Each number is 50 + 12 x the weight over its row's rms, rounded and kept within 0 to 99. Layers, rows and columns count from 0. The size before them is the row's rms in percent of the matrix's.

# down: layer 2 MLP down (transposed), 512x192, rms 0.153, rows 463-473, columns 0-95
# gate: layer 2 MLP gate, 512x192, rms 0.162, rows 464-474, columns 0-95
# up: layer 2 MLP up, 512x192, rms 0.159, rows 464-474, columns 0-95
down463 091:58 43 55 47 45 56 48 25 38 52 58 28 46 43 42 42 45 39 40 60 57 39 61 56 44 58 73 47 28 44 55 44 30 44 50 55 48 62 51 45 52 76 37 51 54 60 72 53 35 45 51 45 39 38 59 55 59 66 84 72 40 59 46 39 57 48 59 36 42 63 55 37 87 45 36 33 71 42 25 55 36 40 35 36 47 58 33 51 68 53 59 47 49 86 51 37
gate464 102:52 38 76 54 21 28 55 41 44 34 62 58 54 46 42 47 55 41 59 92 54 27 65 47 65 60 44 55 43 52 38 45 46 41 41 62 62 56 71 51 67 19 55 37 53 50 47 55 58 36 51 50 43 61 50 62 46 32 39 41 38 42 37 40 45 52 44 43 60 67 60 40 13 31 44 41 54 43 49 48 62 85 53 35 54 47 52 44 51 50 47 55 40 45 53 49
up464 108:71 54 33 58 40 48 59 53 58 43 44 54 44 12 61 48 43 53 51 41 50 45 38 37 34 35 45 49 60 43 59 38 37 47 53 61 43 53 42 49 43 65 43 49 53 47 56 35 34 40 49 62 51 55 50 10 45 62 65 45 56 19 41 51 20 59 56 57 57 41 54 51 52 64 57 63 51 58 37 54 47 44 54 72 31 52 40 53 52 65 61 68 52 72 44 26
down464 094:33 44 61 52 61 54 41 53 50 70 61 61 43 59 35 42 29 48 57 50 53 53 55 55 45 54 44 57 58 58 70 51 59 36 41 60 59 35 46 62 63 52 61 39 59 50 60 40 49 36 39 40 35 33 54 36 55 33 52 28 45 28 29 50 40 43 62 62 47 31 44 59 83 58 43 61 47 47 42 58 35 51 56 65 43 46 54 38 63 24 60 22 31 65 63 74
gate465 106:61 55 32 49 53 49 40 58 70 40 65 32 25 56 38 45 80 53 39 54 49 67 46 58 39 57 31 59 48 63 47 60 61 60 35 49 66 57 57 38 45 58 67 63 50 63 49 62 49 52 54 45 49 49 65 40 47 38 73 49 53 31 39 64 72 57 63 54 43 48 56 41 18 42 26 55 36 40 37 60 70 61 42 65 49 60 54 45 65 46 65 61 54 67 43 53
up465 108:65 41 45 66 52 63 35 39 44 43 60 33 47 44 57 62 55 45 55 47 46 67 61 65 56 60 53 62 51 37 44 39 50 44 56 44 23 51 56 47 38 73 51 39 69 58 51 61 46 47 55 42 48 63 28 48 51 57 27 67 54 57 63 33 66 29 61 39 73 44 74 45 48 53 62 59 36 58 55 77 45 24 57 54 47 51 52 45 56 44 41 49 49 52 46 35
down465 103:43 64 44 41 44 69 50 44 61 40 57 46 42 45 56 52 61 72 40 44 32 34 39 39 30 51 41 54 65 46 39 56 45 45 67 38 42 66 47 31 63 55 61 26 40 53 68 22 46 45 24 44 62 41 50 56 47 44 46 62 51 23 39 51 59 60 46 50 55 52 46 42 62 60 50 51 56 44 57 44 71 52 57 00 51 47 22 64 44 54 38 60 69 70 44 49
gate466 102:45 53 62 81 53 58 61 74 49 47 48 51 40 56 50 35 57 56 58 35 49 49 63 65 37 30 62 48 50 34 69 52 45 52 40 44 32 54 59 56 45 74 63 52 47 42 57 40 50 28 67 48 50 46 25 73 48 39 57 36 51 50 39 60 58 46 44 33 76 47 15 42 57 40 77 44 54 55 49 55 39 44 63 46 57 73 80 51 48 32 66 53 71 23 32 60
up466 103:47 53 40 56 35 59 52 51 57 46 57 44 47 33 42 57 43 25 45 27 61 47 69 49 19 27 70 58 33 73 54 66 59 55 49 59 31 21 55 31 47 38 75 35 28 59 68 54 37 35 63 13 62 43 37 55 52 38 40 35 51 42 32 64 72 50 39 36 77 75 62 69 47 47 52 60 47 51 43 54 36 60 41 67 42 61 46 61 44 37 45 47 50 47 47 51
down466 103:45 84 52 38 49 54 53 68 62 84 54 48 45 65 38 57 64 39 44 55 52 60 46 44 41 49 59 57 35 53 57 49 56 56 39 40 58 55 57 60 50 53 41 40 25 45 36 51 31 72 59 44 47 58 50 45 61 53 46 46 45 37 43 35 43 30 60 57 68 35 49 41 50 48 35 40 48 52 52 51 37 50 57 56 65 66 48 35 42 49 52 42 64 25 24 50
gate467 096:39 35 57 32 55 51 48 69 47 24 49 25 55 71 35 69 51 48 47 49 41 41 55 53 50 47 49 62 56 50 36 68 65 36 67 67 69 44 51 43 58 58 43 62 44 63 60 33 44 48 48 44 33 54 53 67 63 47 46 47 63 62 55 59 58 63 55 32 42 71 37 45 47 43 64 38 55 32 50 45 72 50 30 44 31 42 53 45 59 42 62 63 52 39 63 65
up467 080:76 51 44 49 40 62 44 28 23 66 52 46 39 22 55 57 34 53 65 38 66 50 52 59 57 41 45 54 44 51 47 49 32 52 43 54 29 49 43 55 64 63 38 47 55 55 64 77 69 41 43 54 40 52 30 51 77 52 40 49 63 63 53 40 33 66 44 50 43 45 18 49 64 28 40 41 58 46 36 62 45 42 41 61 32 36 47 63 27 50 50 56 67 55 34 62
down467 089:52 35 55 47 51 46 60 49 43 69 59 73 43 24 53 35 42 41 50 41 67 51 61 41 61 59 60 36 47 66 72 46 23 54 31 34 56 47 47 55 39 45 63 28 46 52 55 80 42 47 70 50 38 36 73 44 52 70 47 51 54 64 52 18 29 44 53 79 61 22 61 55 59 53 31 61 54 72 35 69 49 52 46 59 46 63 48 64 41 34 26 45 63 49 41 43
gate468 091:57 52 48 45 57 35 71 63 43 36 58 42 56 71 51 29 48 60 46 63 63 46 69 55 50 60 49 51 46 39 60 40 54 51 61 48 36 46 37 68 40 58 31 46 51 58 49 62 36 63 45 49 45 39 52 45 52 29 61 36 50 56 38 46 51 60 67 20 21 47 59 42 62 44 65 48 38 41 59 65 34 62 43 29 62 67 49 53 33 45 45 44 48 42 52 49
up468 096:52 50 37 48 34 36 58 49 46 64 37 41 41 63 58 50 52 71 41 36 39 63 62 46 55 57 50 65 62 49 58 35 41 49 36 66 46 55 44 50 42 63 61 50 52 45 42 40 47 56 38 61 40 51 73 38 85 60 51 26 58 63 42 45 50 55 75 49 37 47 50 36 86 20 61 50 40 46 60 55 55 48 35 63 62 54 46 66 48 44 39 53 56 07 74 56
down468 095:53 55 39 49 46 52 47 61 71 50 53 65 38 27 37 58 44 56 57 50 41 68 55 45 47 32 41 30 42 26 53 44 63 71 59 63 42 62 55 41 61 58 39 42 41 69 62 43 51 52 76 41 53 38 63 23 72 40 46 24 66 59 28 55 47 49 52 66 63 51 50 50 39 46 54 51 43 40 31 54 37 50 28 35 54 48 40 55 61 45 41 54 32 38 40 59
gate469 102:74 41 43 75 66 39 21 41 58 55 48 39 58 48 35 55 77 31 52 58 54 61 56 42 65 50 36 36 56 35 50 53 55 48 49 44 28 53 61 45 53 50 25 34 36 46 19 66 46 50 31 46 31 38 46 51 53 53 58 52 39 47 65 66 55 40 54 46 50 58 33 25 54 52 33 25 62 35 65 45 58 65 64 57 28 54 55 41 29 67 41 50 54 43 46 58
up469 100:40 46 45 64 36 51 48 44 43 42 30 50 57 48 59 64 80 51 53 60 44 52 65 58 60 43 43 39 52 30 27 44 42 37 38 69 40 39 52 47 47 50 38 68 37 43 42 40 60 48 27 46 65 66 35 16 65 30 67 61 56 53 49 63 60 43 55 48 53 47 37 37 62 58 70 48 55 30 63 48 42 36 47 53 49 45 42 38 35 51 40 33 51 59 49 41
down469 102:55 65 59 64 64 41 63 31 42 63 47 53 47 66 57 49 69 67 44 61 49 47 49 49 68 55 60 61 72 38 40 45 65 39 59 32 44 57 49 31 63 59 44 51 24 36 40 56 38 43 38 62 64 49 49 43 49 52 41 45 61 61 51 50 49 67 39 45 37 61 26 43 66 55 31 43 55 66 65 55 58 63 57 45 77 75 55 57 31 32 40 53 58 47 50 48
gate470 106:47 84 40 65 58 67 46 47 61 52 39 28 36 61 61 61 49 66 50 26 56 65 21 48 44 60 28 44 33 34 61 59 79 32 66 40 51 49 58 36 55 62 55 65 22 55 51 47 68 55 52 60 38 36 52 41 44 59 63 53 59 54 48 40 31 56 63 70 48 44 31 56 35 42 51 39 51 44 66 46 56 52 70 28 67 72 57 55 42 59 69 54 85 48 60 22
up470 104:44 42 43 41 47 27 60 44 61 56 29 44 43 60 37 68 67 33 50 38 50 49 68 62 75 74 65 42 56 57 15 71 49 59 35 46 71 56 53 39 51 62 54 49 54 15 47 50 57 58 35 44 43 50 41 56 88 58 46 40 22 48 41 51 60 44 44 50 51 50 61 42 69 55 55 55 48 71 59 50 48 52 51 45 35 36 53 39 39 41 42 70 48 60 47 53
down470 106:51 65 54 56 61 58 50 52 57 39 61 58 61 49 57 62 56 71 43 49 44 49 35 63 52 35 43 46 44 74 60 54 59 48 73 43 62 46 61 50 48 69 56 60 58 46 57 37 79 37 29 60 51 46 38 69 65 67 50 48 44 42 60 63 62 58 44 47 34 40 45 47 22 38 55 57 50 80 72 48 61 51 50 46 62 37 63 97 64 56 48 56 38 36 77 34
gate471 098:37 41 58 50 67 57 61 41 52 46 38 53 55 50 54 48 46 29 50 82 67 57 44 39 39 32 59 54 45 52 57 68 32 55 45 36 51 36 41 80 40 50 53 55 33 47 45 49 47 40 48 49 41 59 45 58 18 63 31 38 50 35 71 38 47 57 51 44 22 19 58 53 61 83 59 22 33 41 49 42 50 50 32 56 62 59 45 49 65 63 51 19 22 58 62 60
up471 100:45 40 49 66 43 48 57 48 54 63 49 43 53 54 40 49 48 53 37 40 58 62 55 65 54 45 54 48 53 29 41 40 67 49 45 56 68 47 38 44 29 65 48 46 53 56 80 45 63 42 50 49 46 54 47 68 47 29 56 66 20 54 18 35 43 17 52 54 39 66 45 41 26 57 60 62 63 47 44 69 61 50 59 71 54 27 65 52 45 37 68 58 43 60 56 65
down471 097:31 43 39 23 43 62 39 44 46 55 41 70 60 47 31 50 38 65 53 32 28 50 41 26 47 62 33 25 43 60 50 43 49 52 68 43 36 74 60 63 47 44 48 37 62 51 46 56 48 14 64 53 31 50 45 69 54 37 67 52 31 36 53 43 46 45 44 61 70 47 61 38 46 37 40 73 38 55 64 76 27 20 43 42 51 57 68 40 40 47 45 67 61 62 51 52
gate472 100:45 49 59 52 37 49 63 66 55 44 43 74 74 48 49 53 40 64 72 53 46 59 36 54 61 44 52 75 83 49 53 68 47 48 41 48 47 42 62 58 45 43 19 48 45 58 49 26 40 59 49 38 37 54 54 44 46 26 60 40 55 19 54 66 37 33 38 40 53 42 45 82 42 49 67 64 48 46 70 54 53 37 41 51 35 62 49 58 35 47 22 45 52 50 53 63
up472 092:66 57 52 68 53 44 63 31 62 47 58 60 43 18 37 46 47 57 58 60 34 42 31 51 48 69 18 33 51 46 52 45 16 65 54 55 33 48 41 67 64 43 37 43 37 53 36 50 34 54 67 48 56 48 32 41 54 60 57 49 47 37 46 51 61 56 55 34 63 57 66 35 54 41 38 50 69 49 38 44 37 39 47 47 56 65 66 54 50 51 71 62 58 40 38 47
down472 102:62 36 48 48 35 50 57 33 34 49 43 24 42 57 48 39 77 31 52 54 43 45 58 61 54 51 50 59 38 57 44 49 30 49 55 44 59 56 48 59 49 65 64 51 67 52 57 48 51 32 36 42 49 53 57 55 46 70 56 66 53 57 24 48 66 79 40 65 36 43 30 46 68 44 32 45 53 43 38 43 52 41 48 39 55 60 46 69 62 45 50 43 87 41 31 47
gate473 096:45 61 49 27 61 59 41 46 56 43 44 53 59 53 47 24 58 66 55 57 47 42 32 46 28 46 67 38 50 61 60 36 54 41 54 51 34 28 41 42 51 46 51 46 51 46 28 50 42 61 40 45 59 51 59 54 36 75 47 46 50 62 70 47 49 65 73 44 44 47 61 50 68 50 37 47 30 47 53 53 29 55 57 40 41 27 48 38 45 22 50 51 54 37 49 67
up473 104:57 54 82 53 55 57 56 36 63 48 64 63 56 53 48 56 61 56 65 59 42 47 62 66 27 13 33 41 38 62 30 45 19 56 41 42 37 57 45 54 32 57 60 49 59 67 60 42 32 62 45 38 89 25 71 40 82 67 30 72 45 61 57 42 36 48 63 62 38 60 54 55 60 49 42 41 64 62 37 66 55 65 46 57 54 53 39 54 45 46 54 64 54 32 41 50
down473 104:36 31 47 63 60 49 59 57 47 43 46 53 46 51 51 61 61 51 39 45 46 54 62 62 42 51 60 45 63 64 46 27 32 64 49 51 41 37 48 56 30 50 53 49 54 53 48 47 43 53 66 49 46 27 66 35 37 66 64 43 48 48 54 34 37 64 41 59 65 64 57 57 81 56 44 47 63 53 29 53 52 51 47 56 39 39 16 69 35 69 54 70 41 49 52 54
gate474 099:30 24 68 55 43 36 42 46 64 45 63 67 78 43 37 53 44 75 61 51 75 66 47 52 40 47 30 43 64 62 52 65 47 56 44 61 29 42 45 53 52 49 49 36 63 43 45 53 44 54 56 46 70 43 39 45 46 34 51 46 33 36 48 43 54 43 51 60 24 58 35 59 34 58 40 53 50 38 51 47 64 45 42 60 73 45 66 52 55 54 59 33 44 64 46 28
up474 111:46 64 68 52 45 49 46 49 39 57 52 32 59 62 60 67 37 56 66 57 63 53 56 54 52 26 61 33 43 60 49 70 70 66 41 50 46 34 69 50 34 52 48 37 56 38 24 71 47 51 40 59 68 33 49 40 60 40 66 46 59 67 40 36 52 71 56 44 40 50 58 48 53 57 28 65 40 67 58 55 26 27 66 66 48 52 42 54 40 56 49 44 40 51 39 47